config.toml
n_layer = 10
d_model = 256
n_head = 2
n_kv_head = 2
head_dim = 128
d_mlp = 1024
vocab_size = 1024
activation = "swiglu"
norm = "rmsnorm"
norm_place = "pre"
norm_eps = 1e-05
positions = "learned+rope"
rope_base = 10000.0
rope_fraction = 1.0
qk_norm = true
attn_scale = 0.0884
bias = "none"
tie_embeddings = false
parallel_block = false
init = "uniform"
init_std_qkv = 0.0147
init_std_o = 0.00328
init_std_up = 0.0147
init_std_down = 0.00328
optimizer = "adam_variant"
lr = 0.00154
beta1 = 0.9
beta2 = 0.98
weight_decay = 0.063
lr_head = 0.00517
warmup_steps = 262
schedule = "wsd"
decay_fraction = 0.691
decay_shape = "linear"
final_lr_fraction = 0.0
batch_tokens = [32768, 65536]
seq_len = 1024
doc_mask = true
train_tokens = 720300000
steps = 15135
dataset = "wikipedia_en"
Each number is 128 + 24 x the weight over the matrix's rms, rounded and kept within 0 to 255. Layers, rows and columns count from 0. Numbers have three digits each.

# layer 3 MLP up, 1024x256, rms 0.111, rows 434-441, columns 0-127
160106113113149124095138102139163133166133159131135119122159123136137107089116142115079104166121132148083101129147119060152142104119118139171190110146105152112129091092152108113174100163098106183152104130123125109156120144147123111167122099102139141127171143134122085158165158101134124137136109131152114136110158133198134109129155149104131123108160118140131139104092130155134157141130
132112086114121109105127130079152108147141133126155124131169155147133165121102130124139141157095145100125102165097137131149104126126112154124105124148107102124115138115096107156151132128162151159134114166126078119129105102081086141129115157159104150128103143111121131139090149168147142129127092141130105098098086141199108140138126114153141133107108093097146105089151151115120121164136
076094139137126130116136120138108120123126126116112105100160122152140158112110129144128098124133142146121170159144147125119132149123163107148115117112057157153146098142123185078133125103147140100058177127103063159129115151131129129138059096119087104110123127132129176086137118128143132115131134117120154120168190093144106111145092115116111103137140089098118112137180100136117141146124
113157103131112069139136136092132142051125092091128140142146072144145140124112124182156103129170173105132123091117148120141133167146148111125125136111142134133078117147092127061087117142147151151104101152148094081145128134167126123119121130136108152118121118087147122117134136135141104124155117133126091166117124094096168106140134201103163119150136109116168139154106131132123105124125
100122161139165129105103094184143136142098153153204145118140117172142153149115136112147124147132123130152117144117142120125136127127129164116104122089153155119136122105131122117158151150096138152096085131110138144157138168107081173137148173137141119102112116143117128201138133161154130139117088147120100121103137105097078159109121133161111113124107126142120125122111136095087108151137
139170115166165164156177122125075080148137116129108164110136149134102109110123127128145218127147113149160153103141117153177118147121112098127119147102137120126155151148143096171118142095106116102177130107100138124142139180134135124129133110081156149145168126181094121115146097141165133153096134160131130126118124146175126113155139136122101162097140145122085133119138138122135130137126
135094139162117124144137110097155147112103139145146097137117144161127130102117127122151193120134140086122111139130149126137136175164144122166086104113141155135144144135134110118130123117117125104162125096098129151186186088148174118105092145122117139117154125128132160128111144100107118120107089114106140128135131149151161138144105161113115132117110085130136095117137139130105138123141
129124119131104096109161094134088117142165139106150148142131087114136133105133121122102159115129105091133127113192139142113151098126097137120129134150164143123104128114134133089136151140128149134119131124086138104191123157116157099149109093100134162174159142174135087120090144143126119151101109144139132107116141108146157151124146086100171126075115121105121117140080133127122120106127
# layer 3 MLP down (transposed), 1024x256, rms 0.115, rows 434-440, columns 0-127
136120124101138138114114107105156116129135128175124116147089126131130127117100144103124139139080099125100126104156116128149130142178132131147163118180122138099132109129077116118136125141115117127168130111136136164143129089117143120127115142146157140123146110141114119167121138114159081133115145149128126105101111147160103104116170174127119141102095107135106168144075140108150124156065
150121100115098126147158123117146112109121108166150151134129130099133136117127162145124116192101123196130147089151123090147168146103160129109146115111112120193125087138098096144138101117134159142152150129081150127116126144114130102115151154129144138158117134141157172119140154139139091147088117115120141122113115154120189095099104117166138130105153147106118139118108092088108135113074
136104131133091134123144106125121149145125114127118133133091096136128142119110122110106117145125128111055140116101094120145116154122123139125087155191115138178104090140163126098148099112162143117132150130171090193135100163126126094166120154116135120118106101139132137115113139115102131134076157113098094148162117134105106128116120161132114105111143128123142132133136182158099123100205
094155153110143122109118175110130132096170102152120121152140123137134143181142109180167100151079127145128121113091110138078117153137140143176093125139111144086124111129114174118150119098098186126115114135125103152126149150118122177141076193124111154098108120119095126174111160140137105122153106140100134153154159103094128150161114083134106140154059130158097189159098087125140168091132
123114153113127146084160171116138117104168152143082154135133081168120103120129135087094148132087143129083107119142133143125104127139131128171143122141126130074147159139110123166113114121107145123101130144118134125124119141119179129164106130146124131135106138104112111117162137131109130087141119091124131105125108093113130133132135164092095126117115134111092110156107245159125104122155
133125114125093141106129104135112147105089143121111131116107106164157082133133114166109156132142107089164107099120142108142102131101101155153144117154097178114148109134180101113104165169148158150147142122143124107144093107159134107185140131130118145104124125159127142130163126126132137110119177129140122139120138135173119098122192151084148145085081177141154143115102145126118121146131
123138111120174117107126134092084119110137143143111154124146115158133140092118114105135169068097128112116116145147121115109123115129136126121106123132111122139111136130117089144132147139150122103148101140172099138114121146128128112141118106141075137124104148127089105106131093144105107122147137095134146167135140124126110124123114121131095104115145104138117106103154167145120104122108
# layer 3 MLP gate, 1024x256, rms 0.114, rows 435-441, columns 0-127
095123110123126159157102104141130165142145132140135113124156146153103098094170145153121114125176124119140171108141139122122152145127146089144131142139149149107115124163120143146132182061135152121122097136150101148125131113122124116154147152121106139166095089113142129171112112109074111088148091135127139127167076107101157119107164159125142143137106158088141117082150159123140158145129
137179124122158131108129147115109133124146135103195123110136182142107152121115110122108145153084125120133128087152093168094129100147150156157117124146107133143080154117108144137137106096113109130110102131116136144140115115117173153151120147144122197144122157122144096123168078156159121142164115111127134138118160144122164165130127107180147130101119142130099110116108123118098148120143
147084119119152130097135118152129122146147078175144075116143160130182166151147137166119126128138199136163139157166118099148128100134153200103115115098137122109155136141169071137149108135141106113162104161103117119071163101158102170145147147109122112124132125165136157108129136149138144131124159132137119153101114102163121150157148138134154094157147117138173116160102121139119170128138
118103117155130108150141132159145098087184154119125116200059139142130143124116141111118137161118128139132104098100124087130173160138114137112121125113141184115134114087130119188147104120119164172126133057137150080170119135169143158155161134091137099106149141085149161122113108129175124141156078113121083132180124152167135136140116128108123178072135149133096125092136139145142098147142
134101127104108101152105098155095137125081101111113096150128155118145088128114141137148142137129122110136126116117101109113112124101187105121144133115144109122174120125167086099100164111129154143121167183105162113131127082150084115141082147126074121145122138138084115137148107181142133092145122139141092141136096143176130122126141124143114094142102152163102127122149135115104149137133
121070132126144125113107102138105116139122130112107158085088118145127134077128151107144136145110113142136120186151139119155137148144121165122146130151109150106130134117145102174154178140168108128180130085145163155124096129119150146102106115154100156130123129125113166105145166147098124086130129143129141118107113161164157153128108116133139145109097101152163120150132148091125129128122
129134130110106167105140103120107176141146210153124141143156148130139153151121143111097180115123079075143150099127119134107165137114177122146152137153107121155124115103149117106087131088130155150144200103167123115139154175121099096156191109154123129137104105149125124126125121107152133127115123127144182128136135129118088158126092141113149105132117120129131117125097134135107084107126